{"n_layer": 14, "d_model": 192, "n_head": 3, "n_kv_head": 3, "head_dim": 64, "d_mlp": 768, "vocab_size": 898, "activation": "tanh_gelu", "norm": "layernorm", "norm_place": "pre", "norm_eps": 1e-05, "positions": "learned", "qk_norm": false, "attn_scale": 0.125, "bias": "all", "tie_embeddings": true, "parallel_block": false, "init": "normal", "init_std_qkv": 0.0509, "init_std_o": 0.00961, "init_std_up": 0.0509, "init_std_down": 0.00481, "optimizer": "soap_variant", "lr": 0.00808, "lr_mult_o": 1.11, "beta1": 0.95, "beta2": 0.95, "lr_head": 0.00798, "grad_clip": 0.5, "warmup_steps": 200, "schedule": "wsd", "decay_fraction": 0.824, "decay_shape": "pow", "final_lr_fraction": 0.02, "batch_tokens": 65536, "seq_len": 512, "doc_mask": true, "train_tokens": 275900000, "steps": 4210, "dataset": "wikipedia_en"}
Each number is 50 + 15 x the weight over its row's rms, rounded and kept within 0 to 99. Layers, rows and columns count from 0. The size before them is the row's rms in percent of the matrix's.

# layer 10 MLP down (transposed), 768x192, rms 0.316, rows 317-353, columns 0-95
101:67 33 49 24 52 60 69 45 21 69 34 38 51 71 51 22 39 58 38 32 50 41 63 46 43 94 42 38 73 23 46 59 38 52 75 57 23 48 53 66 35 85 50 51 60 44 37 39 65 47 78 53 50 50 69 47 51 60 61 54 70 20 59 36 44 77 72 19 42 30 75 31 37 48 56 69 58 50 41 39 48 82 36 45 37 64 66 39 28 51 58 49 64 54 56 56
108:55 34 68 69 36 49 82 66 60 39 24 47 64 41 38 48 51 58 47 59 56 29 36 49 46 36 63 34 07 05 61 33 69 63 62 52 58 46 44 10 36 52 64 32 53 34 46 50 56 63 50 48 65 26 22 75 51 21 58 45 41 68 37 67 53 41 25 73 56 52 57 46 54 34 50 19 50 35 49 59 72 52 44 50 46 55 25 59 41 56 35 70 24 58 44 66
101:24 39 14 50 43 52 28 32 62 45 63 42 72 64 70 46 72 34 56 53 28 68 65 31 54 80 42 77 57 72 41 51 54 47 40 46 59 36 53 66 43 36 85 41 29 38 52 45 87 50 05 60 57 30 62 47 64 60 42 69 66 41 42 47 51 64 53 49 48 78 41 57 39 81 52 13 69 50 55 30 21 71 75 38 42 66 51 63 51 42 99 49 47 42 65 49
094:37 40 60 64 24 50 78 41 55 52 48 49 48 66 62 32 32 58 52 40 63 70 55 56 47 58 48 32 48 30 33 17 42 56 33 42 28 49 28 80 46 77 61 55 75 48 36 71 62 63 75 47 87 22 43 67 66 59 48 68 29 47 59 41 50 44 46 33 46 49 54 21 44 24 43 48 45 43 53 37 65 27 81 43 38 44 76 59 29 51 33 32 55 55 44 46
083:65 64 77 32 54 56 62 30 50 66 49 47 41 42 21 47 57 55 44 87 43 68 44 57 51 65 57 50 44 60 44 41 33 42 66 34 40 51 41 51 49 52 20 47 58 56 37 49 52 58 73 27 26 74 56 49 70 54 43 33 54 55 62 48 36 54 79 47 36 50 16 53 46 40 58 64 72 31 42 10 73 45 61 45 12 37 37 56 35 62 56 79 71 79 34 22
092:76 33 39 60 42 40 40 37 51 83 29 14 45 55 40 62 17 57 60 43 74 55 50 30 52 43 49 41 48 72 58 51 13 64 66 36 48 55 44 36 56 43 56 29 39 33 25 71 47 29 40 48 79 31 53 54 62 61 56 35 39 78 44 10 67 38 74 34 24 69 35 43 50 48 45 60 54 31 69 31 46 33 62 41 40 52 56 44 46 55 46 47 42 42 18 64
101:55 35 44 29 37 42 36 69 46 55 39 58 83 32 50 54 54 29 64 51 60 56 60 61 70 61 46 78 44 28 29 60 28 71 42 55 81 49 58 54 39 56 67 69 38 46 36 43 46 08 38 48 30 23 39 48 77 77 43 39 40 36 32 45 53 56 61 36 23 21 18 70 52 61 42 56 48 41 72 35 66 56 65 62 42 39 54 36 57 54 40 54 55 38 49 59
092:71 72 45 65 80 33 23 47 35 76 71 54 52 30 51 55 15 48 63 64 38 42 62 65 38 65 39 74 50 50 52 45 24 64 56 37 38 31 68 41 37 46 35 72 51 46 54 51 52 58 47 44 74 31 56 35 72 42 61 58 16 64 55 53 33 39 48 52 53 42 40 55 48 40 48 54 47 41 66 69 72 31 47 46 38 57 58 42 48 62 44 71 65 45 41 66
107:55 35 52 21 36 69 51 62 57 58 54 46 53 34 07 52 71 52 47 41 35 60 42 42 33 46 56 41 48 50 73 60 50 59 75 43 46 50 43 59 47 28 56 42 50 38 58 62 38 50 53 37 00 66 54 21 32 56 63 38 75 45 37 19 27 45 62 44 52 45 52 58 56 53 35 73 46 70 43 15 54 57 42 54 57 52 30 62 70 45 57 75 45 72 38 39
095:52 30 50 60 37 44 53 45 44 36 22 65 71 35 44 62 43 58 76 47 42 61 39 50 38 37 36 42 35 51 23 43 70 56 87 45 58 66 33 40 71 70 41 35 61 99 43 99 40 46 27 28 57 64 50 62 39 51 48 34 61 59 31 35 52 29 41 44 53 47 57 46 47 49 58 54 35 57 31 87 29 49 41 37 42 53 73 28 39 32 17 23 65 43 43 72
094:55 54 67 34 41 99 35 78 39 60 56 75 74 36 74 65 49 49 57 60 59 61 40 40 43 30 37 22 44 38 41 50 84 69 54 47 34 45 53 63 12 60 50 53 55 39 70 16 54 22 63 60 57 38 56 56 56 42 39 50 69 35 46 83 54 51 72 34 59 43 46 63 75 52 30 47 21 66 55 33 48 50 63 45 39 43 60 49 72 46 37 76 55 41 73 49
101:45 70 51 58 48 76 59 39 48 48 51 21 38 54 62 42 55 77 54 56 55 47 62 49 34 57 72 28 66 39 32 52 69 58 72 42 74 41 28 41 39 53 44 50 36 54 18 65 74 52 60 41 59 39 48 56 48 55 75 21 49 50 46 23 55 44 48 46 33 57 43 62 43 49 44 73 49 67 37 50 47 88 45 60 33 65 48 35 35 57 46 37 47 60 29 67
098:68 65 46 45 64 46 46 47 25 65 32 60 58 76 66 57 55 37 25 22 58 49 75 87 64 53 50 34 56 46 46 59 60 44 63 40 32 40 66 67 44 63 39 28 49 61 54 62 51 65 57 50 67 51 22 61 51 45 64 61 36 67 64 52 49 53 49 29 51 36 71 67 57 50 52 44 34 58 34 55 58 69 33 39 22 79 56 50 57 60 52 64 54 53 59 63
105:42 79 39 63 57 11 58 46 28 52 59 48 49 33 18 61 76 29 54 61 56 41 74 59 71 60 32 59 58 57 53 54 61 44 55 57 60 66 42 92 69 51 58 43 45 37 56 60 48 41 55 85 51 51 44 49 63 70 74 44 49 60 54 56 63 57 57 56 54 33 42 38 64 35 48 39 39 41 43 67 23 51 48 24 17 35 38 36 56 54 70 53 63 46 45 44
108:68 22 38 24 68 40 50 26 43 33 48 15 39 48 49 45 54 31 50 70 49 61 64 64 45 39 52 57 39 66 53 38 74 58 72 31 62 50 32 37 71 74 78 43 64 40 62 42 56 32 62 49 36 33 51 47 33 55 11 38 42 72 38 59 53 62 56 32 70 42 50 52 47 55 35 42 71 44 70 60 58 64 23 54 36 49 37 16 33 34 64 32 52 62 52 54
096:30 43 61 99 39 39 51 53 64 64 36 60 80 34 56 71 57 43 66 29 43 74 43 41 62 31 51 64 44 48 20 43 40 46 29 58 45 57 48 30 51 53 57 69 68 45 44 62 34 31 62 48 33 42 88 54 57 54 49 63 53 54 33 79 43 57 74 28 32 39 31 51 72 56 53 53 80 74 51 57 51 57 43 39 28 74 57 39 36 48 57 25 57 41 42 54
096:38 48 45 41 40 62 35 51 56 50 50 36 55 45 66 42 76 43 62 86 31 43 23 61 64 95 53 62 64 47 21 38 28 52 47 54 59 58 49 50 44 48 47 52 47 24 69 55 23 46 32 60 64 51 43 52 64 68 57 60 74 65 45 58 82 67 38 53 47 47 40 20 61 38 59 62 49 39 43 55 52 43 52 42 59 40 37 30 50 51 75 50 13 55 60 60
108:52 50 45 73 50 56 59 53 57 45 51 54 42 61 63 58 51 50 34 43 62 49 43 45 44 54 64 58 57 49 51 46 26 32 48 68 38 44 55 56 71 35 73 29 34 96 63 44 74 46 49 47 52 47 35 45 56 48 67 71 65 47 41 33 76 54 40 15 59 41 03 30 60 07 51 57 53 43 65 57 49 60 44 50 48 51 23 60 38 41 32 57 69 18 58 41
099:30 64 47 63 64 72 47 36 65 74 52 22 85 28 55 64 33 77 66 30 36 60 41 60 55 44 43 41 72 51 41 57 50 43 50 43 38 43 38 64 42 62 21 44 37 52 54 43 35 33 47 65 53 69 41 62 62 61 53 54 34 30 47 26 50 42 54 30 56 56 31 57 68 64 50 45 30 68 50 45 53 78 83 37 71 62 42 72 39 69 73 70 43 47 47 24
090:33 11 60 36 81 57 53 37 46 52 52 49 51 60 41 42 70 31 61 61 68 73 49 62 62 51 23 63 83 41 59 41 70 53 39 58 59 78 50 84 29 38 46 44 78 42 44 22 34 19 53 46 41 43 26 71 63 61 27 57 65 77 46 33 46 65 48 59 44 63 61 65 39 52 40 43 44 46 63 82 48 53 43 45 54 69 53 37 31 55 42 55 48 56 53 69
100:56 65 46 67 65 59 28 37 66 62 68 43 38 73 38 58 46 31 77 53 56 68 66 48 59 65 51 40 50 49 15 35 61 26 38 61 36 33 56 61 54 30 39 30 34 37 68 52 60 47 26 53 53 42 27 21 41 54 67 68 55 46 64 37 50 74 68 68 36 14 36 62 63 40 49 64 21 49 27 58 59 62 44 56 38 64 53 43 72 40 32 30 57 40 40 67
101:19 53 36 31 55 57 40 40 36 30 46 65 35 69 71 47 18 42 50 22 53 41 49 55 48 59 46 49 56 64 39 72 62 54 35 36 45 59 47 26 64 36 72 76 83 61 46 34 29 63 42 66 38 39 26 39 51 40 31 68 60 44 52 32 67 38 55 33 25 67 53 46 50 66 49 59 46 56 59 66 55 29 61 62 51 66 42 72 66 33 58 22 45 53 51 48
098:78 48 18 46 48 94 45 63 30 72 19 42 54 53 61 61 50 72 57 53 32 35 66 34 47 54 22 63 56 24 56 44 26 50 47 67 53 35 44 22 65 56 46 44 27 37 70 37 55 42 29 68 38 69 53 31 56 48 56 23 46 45 74 44 75 56 45 47 65 67 63 67 89 35 76 50 59 31 59 30 54 55 51 63 74 54 57 45 61 59 54 33 40 48 28 48
091:58 48 58 30 51 41 51 27 41 59 49 36 38 30 40 32 39 56 68 22 54 70 48 52 54 65 59 59 65 26 35 71 41 49 60 54 51 29 68 45 49 22 48 50 47 40 68 51 48 59 54 45 42 32 47 68 82 42 74 63 70 41 52 40 67 48 32 66 56 30 49 65 32 55 56 48 37 51 42 31 38 73 52 74 43 68 54 47 30 87 32 31 36 42 49 77
095:58 38 42 42 72 52 59 80 59 69 37 71 52 24 43 59 25 41 44 84 74 36 42 66 46 55 55 52 41 75 21 67 51 51 50 54 53 46 55 50 48 44 38 65 25 74 09 56 36 67 32 61 20 42 54 37 32 48 45 64 61 48 71 35 48 38 54 33 40 54 29 50 44 54 34 74 40 66 41 62 31 51 48 36 40 53 76 51 43 76 53 44 63 71 46 51
102:65 51 59 41 36 61 66 43 32 75 58 63 58 46 27 56 69 35 75 34 44 41 38 52 83 40 60 38 41 64 22 40 59 48 76 63 49 51 32 49 59 40 49 41 54 58 56 42 54 44 71 36 44 69 41 11 51 49 49 37 45 68 33 47 64 39 70 56 32 40 39 44 34 35 45 20 40 44 59 52 43 47 57 28 47 53 51 64 17 55 49 47 46 82 41 56
097:35 42 38 66 33 57 56 51 34 48 42 69 44 59 57 72 54 31 36 83 53 39 39 46 62 86 33 46 53 51 47 35 28 35 56 29 57 51 49 51 51 60 35 41 36 53 75 69 49 85 60 38 33 78 27 44 31 65 50 44 56 79 47 49 32 51 63 40 78 44 63 63 39 47 40 52 32 27 74 51 48 39 30 33 64 43 49 44 58 47 46 60 62 62 58 41
102:21 64 32 38 40 51 42 52 43 52 33 55 65 54 50 54 63 77 67 58 37 46 40 67 57 45 45 74 49 52 48 36 81 66 57 42 45 54 39 49 48 29 57 63 51 24 35 77 75 36 49 67 11 45 17 47 47 44 39 40 39 49 47 46 21 46 72 79 24 56 30 25 62 35 51 45 40 70 69 09 69 37 47 34 63 39 32 34 30 59 66 23 40 64 31 65
101:53 50 64 27 36 52 73 13 61 38 60 54 54 48 42 30 43 42 59 42 77 55 50 64 62 71 33 55 53 29 34 30 58 55 47 58 55 58 55 18 42 43 38 58 57 12 63 59 41 34 53 51 63 67 36 20 32 51 58 49 57 46 40 56 45 34 40 63 43 62 49 47 52 38 39 69 49 62 44 52 46 19 57 66 52 27 37 48 51 53 65 78 34 38 48 35
104:21 55 71 51 58 48 40 64 34 32 48 44 37 46 44 40 31 47 24 35 30 56 43 53 59 71 62 40 72 54 49 46 26 78 76 46 47 55 49 11 77 36 29 17 40 56 57 36 32 59 30 21 48 40 76 50 24 51 32 19 44 60 47 56 27 37 58 57 64 61 60 45 18 44 66 39 45 47 66 36 56 94 31 15 50 39 36 36 42 38 31 35 33 48 23 49
094:32 59 76 71 46 60 51 42 73 65 61 67 43 55 47 43 38 59 98 54 59 42 37 57 43 36 28 71 36 52 57 54 34 47 53 43 68 53 37 61 50 48 66 46 47 48 48 33 63 76 40 36 58 41 32 35 46 56 37 58 67 53 43 57 64 65 47 63 38 67 60 31 67 17 42 31 49 48 42 53 68 69 60 64 62 32 28 35 28 53 37 20 38 42 81 72
090:53 41 04 29 30 49 74 55 62 27 59 37 55 46 46 41 53 50 34 45 57 78 54 56 40 28 48 49 35 57 56 47 28 53 36 61 49 56 61 44 61 46 40 33 55 43 43 34 60 45 58 19 52 55 33 55 71 32 44 49 48 72 54 53 47 49 70 73 56 37 66 30 64 45 38 43 66 43 43 39 89 69 18 45 21 45 74 28 36 49 81 39 77 50 27 55
113:33 39 28 42 52 28 44 40 37 44 41 49 61 30 43 65 60 26 53 76 48 25 27 65 34 77 51 60 40 64 56 78 55 52 12 16 67 24 65 59 46 44 64 83 46 69 41 51 49 83 63 53 41 59 54 45 22 42 34 29 13 63 17 76 62 27 50 46 44 41 61 70 56 50 54 45 60 42 27 75 63 38 46 47 66 30 57 44 56 18 40 59 31 53 59 63
108:38 62 73 79 29 64 66 33 49 44 53 50 62 52 55 29 66 46 40 11 36 42 53 77 49 35 69 54 69 59 14 52 41 50 54 29 29 44 47 63 41 38 45 36 60 70 60 44 74 58 71 50 24 56 48 72 61 49 30 39 41 59 78 66 25 25 45 51 71 44 49 42 62 81 34 14 09 46 30 65 81 45 63 52 54 87 55 53 74 45 57 53 32 57 50 42
105:60 54 26 59 66 45 26 68 50 74 59 38 33 31 57 29 72 48 59 38 70 40 46 57 38 34 61 31 49 27 66 49 27 35 64 42 62 49 48 33 71 27 49 76 50 42 64 38 52 55 37 46 32 40 52 16 53 34 46 76 48 15 45 70 46 63 47 53 49 40 52 44 57 58 46 28 38 36 63 49 71 38 51 66 32 29 44 41 39 21 49 64 40 78 38 24
102:38 77 59 60 69 52 49 90 42 39 73 71 44 46 45 49 67 59 83 83 71 55 77 41 70 73 70 36 79 18 38 66 51 60 25 52 69 43 42 67 59 44 59 54 53 64 60 48 42 33 49 25 41 56 48 54 50 22 55 73 54 59 28 51 50 63 63 57 66 62 54 51 49 64 13 36 41 27 58 64 51 40 68 55 54 60 56 71 44 55 57 33 39 58 65 46
100:43 31 58 37 66 48 50 69 47 52 76 34 30 58 57 44 50 56 41 54 45 44 67 66 59 47 59 52 70 26 45 60 47 52 45 32 36 76 55 36 22 39 32 47 66 85 52 36 52 41 47 51 54 35 54 56 37 56 69 65 79 33 37 56 78 21 49 63 60 50 49 95 58 41 63 52 35 49 53 45 45 71 29 67 63 69 10 53 57 51 57 51 30 42 58 43
# layer 10 MLP up, 768x192, rms 0.299, rows 318-353, columns 0-95
096:53 55 40 52 48 62 44 41 59 60 32 36 28 18 42 44 59 68 33 58 36 65 63 69 52 57 38 60 70 52 55 60 41 45 60 49 33 34 45 42 22 34 45 45 57 51 61 41 39 48 46 55 47 75 35 79 52 65 34 60 49 39 50 40 69 60 63 51 62 71 50 62 76 22 46 43 55 59 66 41 48 53 35 70 52 24 42 47 50 64 18 41 38 54 59 87
096:68 64 81 40 75 36 24 46 40 42 84 47 49 55 45 63 60 28 52 33 37 35 76 46 54 45 65 65 42 44 77 43 67 54 52 51 41 75 56 71 64 47 78 62 40 19 45 42 51 45 62 43 50 23 32 34 52 35 37 72 52 31 31 55 62 38 55 51 49 61 43 63 74 34 41 56 37 47 59 73 52 07 53 57 48 57 63 53 78 82 23 36 71 47 69 58
093:51 64 24 70 69 52 51 83 51 55 35 82 19 65 35 64 70 24 39 60 51 52 56 64 61 36 37 60 61 49 47 52 49 32 57 78 68 60 51 71 31 47 48 67 61 66 41 55 51 60 68 64 49 51 23 29 69 64 46 47 74 43 32 41 52 35 29 52 66 58 66 46 37 42 31 33 39 44 31 62 25 55 82 55 26 52 44 77 74 17 31 38 42 37 58 63
106:33 66 58 55 57 42 45 54 57 34 20 63 38 76 56 52 63 50 73 48 40 57 46 57 59 36 40 52 77 75 40 26 42 52 67 74 26 37 07 31 56 64 57 35 31 47 63 70 44 31 33 41 48 57 18 58 50 68 62 58 47 66 23 61 50 56 29 32 66 64 47 46 54 26 65 29 50 60 73 68 56 24 39 54 63 48 64 38 42 21 75 43 18 86 59 49
098:43 75 54 55 58 40 42 76 57 40 56 38 47 63 36 38 45 35 64 48 17 49 54 51 53 49 15 63 45 39 76 48 68 31 57 70 49 48 58 63 24 26 85 58 68 43 78 18 39 32 43 39 43 65 62 46 34 41 45 52 31 27 31 47 31 54 46 37 47 51 73 45 62 55 44 25 71 66 47 56 71 51 47 55 39 67 34 38 23 44 57 32 59 46 63 31
102:33 71 51 28 58 65 51 61 36 41 44 35 34 59 10 58 68 74 42 28 48 77 62 63 60 64 63 53 52 70 45 27 47 48 57 68 50 60 56 21 32 39 46 50 63 56 58 33 62 59 42 83 64 76 32 45 63 53 34 50 49 42 54 18 42 40 44 50 37 45 51 66 40 78 22 71 84 61 32 47 37 54 39 71 74 45 30 40 27 55 39 61 63 52 52 80
093:41 59 45 51 36 70 55 53 53 65 39 59 74 74 55 38 70 51 65 51 45 62 42 28 83 42 10 07 16 24 54 50 41 58 32 45 71 52 58 27 48 39 68 42 55 58 46 22 69 54 31 89 55 38 49 58 51 73 51 58 49 40 47 61 81 59 30 75 67 53 37 44 45 47 41 52 40 57 49 41 36 53 43 58 28 49 77 71 37 32 53 61 58 60 76 42
108:62 49 29 61 57 45 53 32 37 61 32 54 50 33 55 55 38 50 24 49 78 37 49 52 62 47 50 70 59 59 38 33 64 37 75 38 39 46 51 77 34 40 48 62 57 60 12 61 32 53 50 64 76 52 59 55 57 58 47 56 50 47 52 07 61 34 56 57 28 71 45 55 56 77 38 51 37 38 40 42 35 29 38 27 37 66 68 46 43 72 43 52 36 50 21 59
139:53 56 24 67 45 40 56 39 43 32 34 43 59 34 41 85 67 65 77 41 34 54 52 26 43 29 45 19 46 82 35 48 53 65 57 69 59 65 38 43 63 76 44 60 32 59 35 62 27 49 45 53 62 80 43 54 36 40 53 48 20 52 33 40 59 37 77 47 61 54 68 55 33 51 49 32 49 30 34 85 17 51 46 36 45 38 59 42 47 41 28 21 58 58 38 64
090:44 60 47 69 86 42 60 33 39 57 55 48 33 62 37 58 32 69 42 58 46 49 61 47 39 42 73 67 50 28 44 32 25 32 48 55 18 76 76 29 69 50 18 48 61 15 00 63 54 49 54 66 69 64 58 26 51 40 52 55 73 79 34 53 46 30 65 62 53 38 34 57 36 24 77 64 65 25 73 58 61 53 62 58 80 41 22 47 53 30 40 32 42 67 45 45
097:57 61 44 49 72 60 33 57 40 66 81 83 55 33 53 25 72 43 99 65 62 50 53 34 35 36 36 60 51 54 61 47 61 41 37 60 51 54 52 64 81 31 47 55 40 32 79 59 65 44 31 57 35 58 41 50 35 57 73 54 61 53 48 46 58 41 63 39 79 40 51 52 57 65 52 49 45 66 52 58 31 38 43 40 22 64 44 41 30 58 41 40 44 37 58 36
099:63 49 62 52 55 53 35 62 35 31 31 56 39 52 60 44 56 47 48 58 53 86 38 57 21 37 61 47 27 68 51 61 50 74 64 52 38 65 53 31 42 71 53 56 64 39 40 53 83 08 45 41 56 31 49 39 53 57 40 51 41 54 53 27 39 39 34 74 76 70 55 51 68 41 44 21 42 48 58 25 44 19 51 53 45 36 37 69 61 75 46 53 65 30 78 39
102:53 27 54 66 81 57 34 59 49 36 25 16 61 68 29 55 27 48 30 51 51 72 43 77 82 58 62 49 51 72 49 70 44 21 32 55 23 16 33 72 44 61 55 43 49 74 35 30 52 62 35 59 42 64 81 46 29 66 62 53 56 28 36 42 42 61 49 54 53 46 53 48 74 39 66 52 66 52 33 53 09 56 43 29 52 53 53 69 49 48 29 25 74 50 59 67
109:29 58 44 48 58 30 57 35 51 53 59 65 69 77 33 40 34 59 80 49 39 57 46 63 71 50 39 31 62 55 34 10 42 60 64 60 61 50 42 54 47 26 50 66 59 76 25 45 50 44 51 63 29 71 46 64 67 45 83 40 42 61 77 86 59 44 44 55 24 46 39 37 48 42 56 53 64 81 54 63 51 67 41 62 26 59 66 38 41 42 38 66 69 56 71 54
098:39 63 41 16 61 63 23 48 76 28 31 63 28 37 30 66 34 37 66 50 41 40 38 42 60 31 52 49 61 64 32 66 25 68 49 60 46 52 32 90 39 64 49 56 61 53 66 25 73 52 45 20 58 62 43 35 72 52 59 56 44 43 40 39 72 53 38 43 54 67 44 82 59 44 43 33 71 47 64 41 46 53 58 56 32 65 16 41 61 63 53 46 19 52 24 34
104:49 50 56 32 49 54 29 19 52 53 59 53 35 56 53 47 30 36 87 65 55 64 50 14 61 59 51 45 77 43 41 42 64 47 68 29 52 78 21 43 97 66 22 50 29 34 53 41 55 27 35 59 59 14 53 41 65 47 47 46 56 63 43 64 48 56 25 70 51 78 49 56 54 72 50 56 41 43 30 40 55 63 59 42 45 46 46 42 60 87 32 46 49 36 36 35
108:72 46 67 69 44 57 30 37 36 58 79 52 45 55 52 75 63 56 30 39 33 78 64 35 66 63 73 59 83 41 47 50 51 57 47 40 27 27 65 61 49 48 31 70 53 48 36 44 47 43 57 44 67 58 48 49 35 50 42 19 58 54 40 46 62 29 58 50 23 72 34 81 36 75 26 34 59 43 56 41 69 37 39 57 55 46 34 67 62 30 50 83 40 34 77 70
098:72 62 39 67 65 37 77 60 50 40 32 29 26 51 21 72 29 71 19 63 25 45 57 48 67 41 61 46 54 38 49 64 64 68 56 43 69 60 24 25 54 83 53 61 56 37 57 39 66 78 49 71 55 77 64 72 61 47 32 42 48 56 65 46 62 39 18 50 51 48 43 35 52 58 40 16 41 53 31 13 52 63 59 38 62 48 56 40 28 33 25 68 43 30 65 75
095:35 43 54 65 58 38 29 65 53 43 51 58 51 59 57 74 20 75 38 42 24 41 65 47 47 51 53 29 43 39 34 88 41 33 49 54 57 46 76 49 29 33 43 53 68 44 81 44 49 83 66 45 36 58 50 33 48 54 60 63 69 43 52 59 48 30 42 43 61 30 26 38 57 56 52 46 59 71 50 63 40 51 62 57 39 47 53 76 64 45 55 28 43 56 50 65
101:76 62 63 63 41 65 23 52 59 62 29 67 61 42 71 70 33 80 42 40 59 65 53 16 40 53 47 46 46 55 42 53 55 82 39 55 56 16 35 24 85 61 46 41 33 42 19 50 33 50 58 49 61 26 48 73 73 35 59 24 27 54 58 19 48 37 41 17 54 50 50 33 58 50 45 29 31 33 65 35 64 40 47 53 52 36 57 74 54 43 66 93 67 41 58 43
100:69 17 53 61 77 60 42 51 49 44 67 47 50 35 49 57 46 41 61 59 45 50 79 42 48 60 65 51 37 25 23 38 53 75 67 41 63 57 37 41 40 64 47 53 53 37 50 29 49 67 43 42 38 25 35 75 78 40 44 50 79 41 56 52 74 73 51 03 64 33 64 63 46 40 48 38 49 53 42 26 74 41 48 57 51 72 55 53 49 80 05 56 27 48 42 50
103:44 30 43 65 40 46 26 59 54 37 47 57 45 57 43 21 52 43 35 31 35 71 53 50 61 64 58 47 62 34 41 38 43 66 29 41 76 39 68 58 60 55 21 53 83 49 62 37 54 66 49 32 77 45 45 58 68 53 47 56 38 29 71 50 28 49 26 20 64 35 55 71 40 68 46 32 26 18 28 45 31 56 40 61 25 53 60 60 59 50 68 39 56 59 80 45
106:43 77 45 50 62 56 58 28 31 45 58 72 54 56 69 47 38 20 45 55 62 61 28 45 52 22 62 29 48 42 81 51 62 45 17 58 38 52 45 21 58 53 57 62 58 67 24 13 36 40 44 40 40 61 34 41 66 80 35 84 25 65 56 26 29 55 53 36 63 54 48 51 30 51 63 46 44 19 35 48 35 46 54 51 34 62 59 34 41 39 47 58 73 59 43 34
092:51 81 36 32 46 51 64 46 07 65 65 44 44 34 80 30 65 77 42 33 63 26 61 46 61 29 40 43 51 23 56 73 40 27 23 56 59 50 64 54 37 65 55 39 44 37 70 54 45 83 37 55 67 49 42 52 65 46 51 43 49 88 42 75 78 55 72 45 50 47 23 68 54 34 59 45 41 55 71 38 36 64 79 44 52 30 54 45 57 54 50 68 45 47 53 66
101:23 50 44 61 52 36 33 32 77 49 76 41 44 32 43 32 34 64 47 32 67 72 38 32 36 65 54 55 39 46 46 43 47 45 56 43 45 72 33 70 64 42 52 41 37 55 47 45 51 63 64 44 53 37 71 51 72 27 75 60 52 47 34 47 84 43 32 50 51 45 51 45 48 17 35 70 66 21 60 53 60 49 64 74 73 83 36 35 39 69 47 56 51 30 41 28
093:51 51 59 45 41 55 71 65 72 42 46 44 42 37 45 72 28 50 51 45 56 67 44 27 43 27 62 29 80 61 49 40 56 68 20 43 45 37 47 74 21 63 48 39 51 31 50 23 62 38 65 45 61 29 60 58 53 43 42 71 47 63 75 78 54 58 44 72 50 55 55 57 48 56 52 62 71 53 63 51 29 43 42 83 60 37 44 63 59 50 55 60 28 11 50 50
103:53 54 63 35 55 50 58 53 61 52 40 28 53 57 48 73 26 37 52 40 57 37 40 37 33 29 32 30 49 64 40 87 76 45 60 46 45 43 62 53 73 85 64 35 31 68 60 23 30 69 56 56 44 55 47 50 65 44 71 82 37 87 58 48 67 42 62 70 49 59 27 67 68 74 81 37 66 39 43 34 35 65 74 54 42 47 26 38 55 35 44 76 86 66 53 37
092:56 44 33 41 27 42 39 27 63 84 13 59 80 43 56 51 74 42 39 47 28 54 58 32 65 49 35 56 55 62 48 44 38 61 60 56 64 59 41 28 24 57 50 71 55 71 61 57 50 53 58 45 78 19 60 52 69 60 44 52 33 24 43 46 32 62 47 64 73 44 34 37 72 49 57 29 42 31 47 45 43 55 51 49 26 46 58 59 42 44 59 81 71 54 57 71
108:66 42 42 72 46 49 60 70 51 51 47 38 53 38 27 60 82 48 56 55 48 37 49 75 42 47 32 70 30 16 41 41 79 56 62 53 64 42 34 81 65 42 70 41 61 47 52 39 37 58 70 60 63 62 15 46 36 58 59 33 40 20 40 67 36 45 29 41 35 27 58 51 47 41 42 32 70 37 67 42 53 34 57 36 70 49 72 66 45 58 33 43 62 85 67 61
094:63 47 48 48 69 25 57 61 39 32 45 64 46 32 56 57 53 46 39 48 70 49 49 50 68 75 48 44 64 52 45 69 54 17 50 54 41 82 38 47 44 33 57 61 42 48 58 45 50 29 39 36 44 69 64 33 68 43 46 41 65 74 20 58 45 31 42 47 46 41 39 78 58 37 54 04 67 38 44 53 37 38 23 46 32 61 58 45 58 39 65 71 65 36 71 69
098:52 36 70 54 81 32 46 48 58 66 48 42 50 35 63 51 68 93 65 48 50 56 30 42 77 38 49 38 68 49 48 43 47 40 26 39 85 39 42 47 17 69 33 58 50 44 42 48 31 59 54 55 66 41 48 46 68 52 32 68 43 37 54 79 36 16 22 62 64 46 35 55 35 45 55 75 50 49 67 65 30 69 63 69 54 63 50 73 75 47 31 27 24 54 31 71
114:41 74 47 67 48 25 49 46 61 55 32 62 48 50 46 49 72 44 64 34 60 60 71 76 78 80 55 55 63 56 74 43 25 58 13 55 37 48 40 43 31 59 50 89 54 58 50 38 38 68 49 06 44 58 57 78 47 41 27 37 14 56 37 60 31 55 49 40 61 59 37 75 62 27 38 48 32 47 12 62 46 51 60 52 77 65 45 35 64 47 42 46 35 31 59 84
103:45 55 81 62 58 47 23 58 46 72 50 94 65 54 47 57 21 49 56 43 36 47 48 63 71 60 56 63 28 69 47 49 23 61 48 62 50 64 67 56 78 28 21 51 44 58 53 78 28 68 67 48 52 47 41 51 43 61 34 55 52 35 48 46 53 58 52 61 50 51 84 65 54 30 81 20 43 49 34 24 69 52 33 30 52 69 54 44 57 77 50 55 65 37 48 57
094:75 48 42 41 58 57 33 83 34 27 32 71 46 82 65 67 47 65 38 43 39 40 73 51 29 59 46 67 22 68 39 53 58 12 63 56 31 45 20 53 34 40 68 55 60 65 66 68 41 50 57 53 59 40 47 63 56 73 41 60 31 16 75 71 58 53 64 66 45 65 45 66 76 45 46 40 70 58 51 54 29 42 65 48 41 36 50 35 70 62 46 58 47 42 47 72
099:52 51 20 49 64 40 54 50 34 56 21 32 52 69 67 57 94 64 43 38 31 45 55 41 47 38 37 58 51 37 27 57 72 48 65 42 37 61 46 51 76 59 37 59 86 36 66 29 69 36 46 60 37 53 62 43 49 51 51 46 58 36 64 47 33 44 34 40 37 44 50 45 63 47 55 25 59 38 63 48 43 78 30 52 49 34 39 49 65 68 27 62 47 39 20 76
097:48 60 36 52 57 34 51 63 49 28 32 31 37 44 53 49 58 53 47 34 72 40 37 78 59 30 72 60 48 60 66 53 28 39 79 56 71 49 52 63 37 55 53 65 71 71 31 59 33 65 52 37 40 60 54 38 46 47 36 49 52 66 60 46 47 52 57 55 18 75 35 34 65 55 55 41 77 68 50 04 50 53 53 63 35 54 32 56 20 41 74 96 76 34 57 63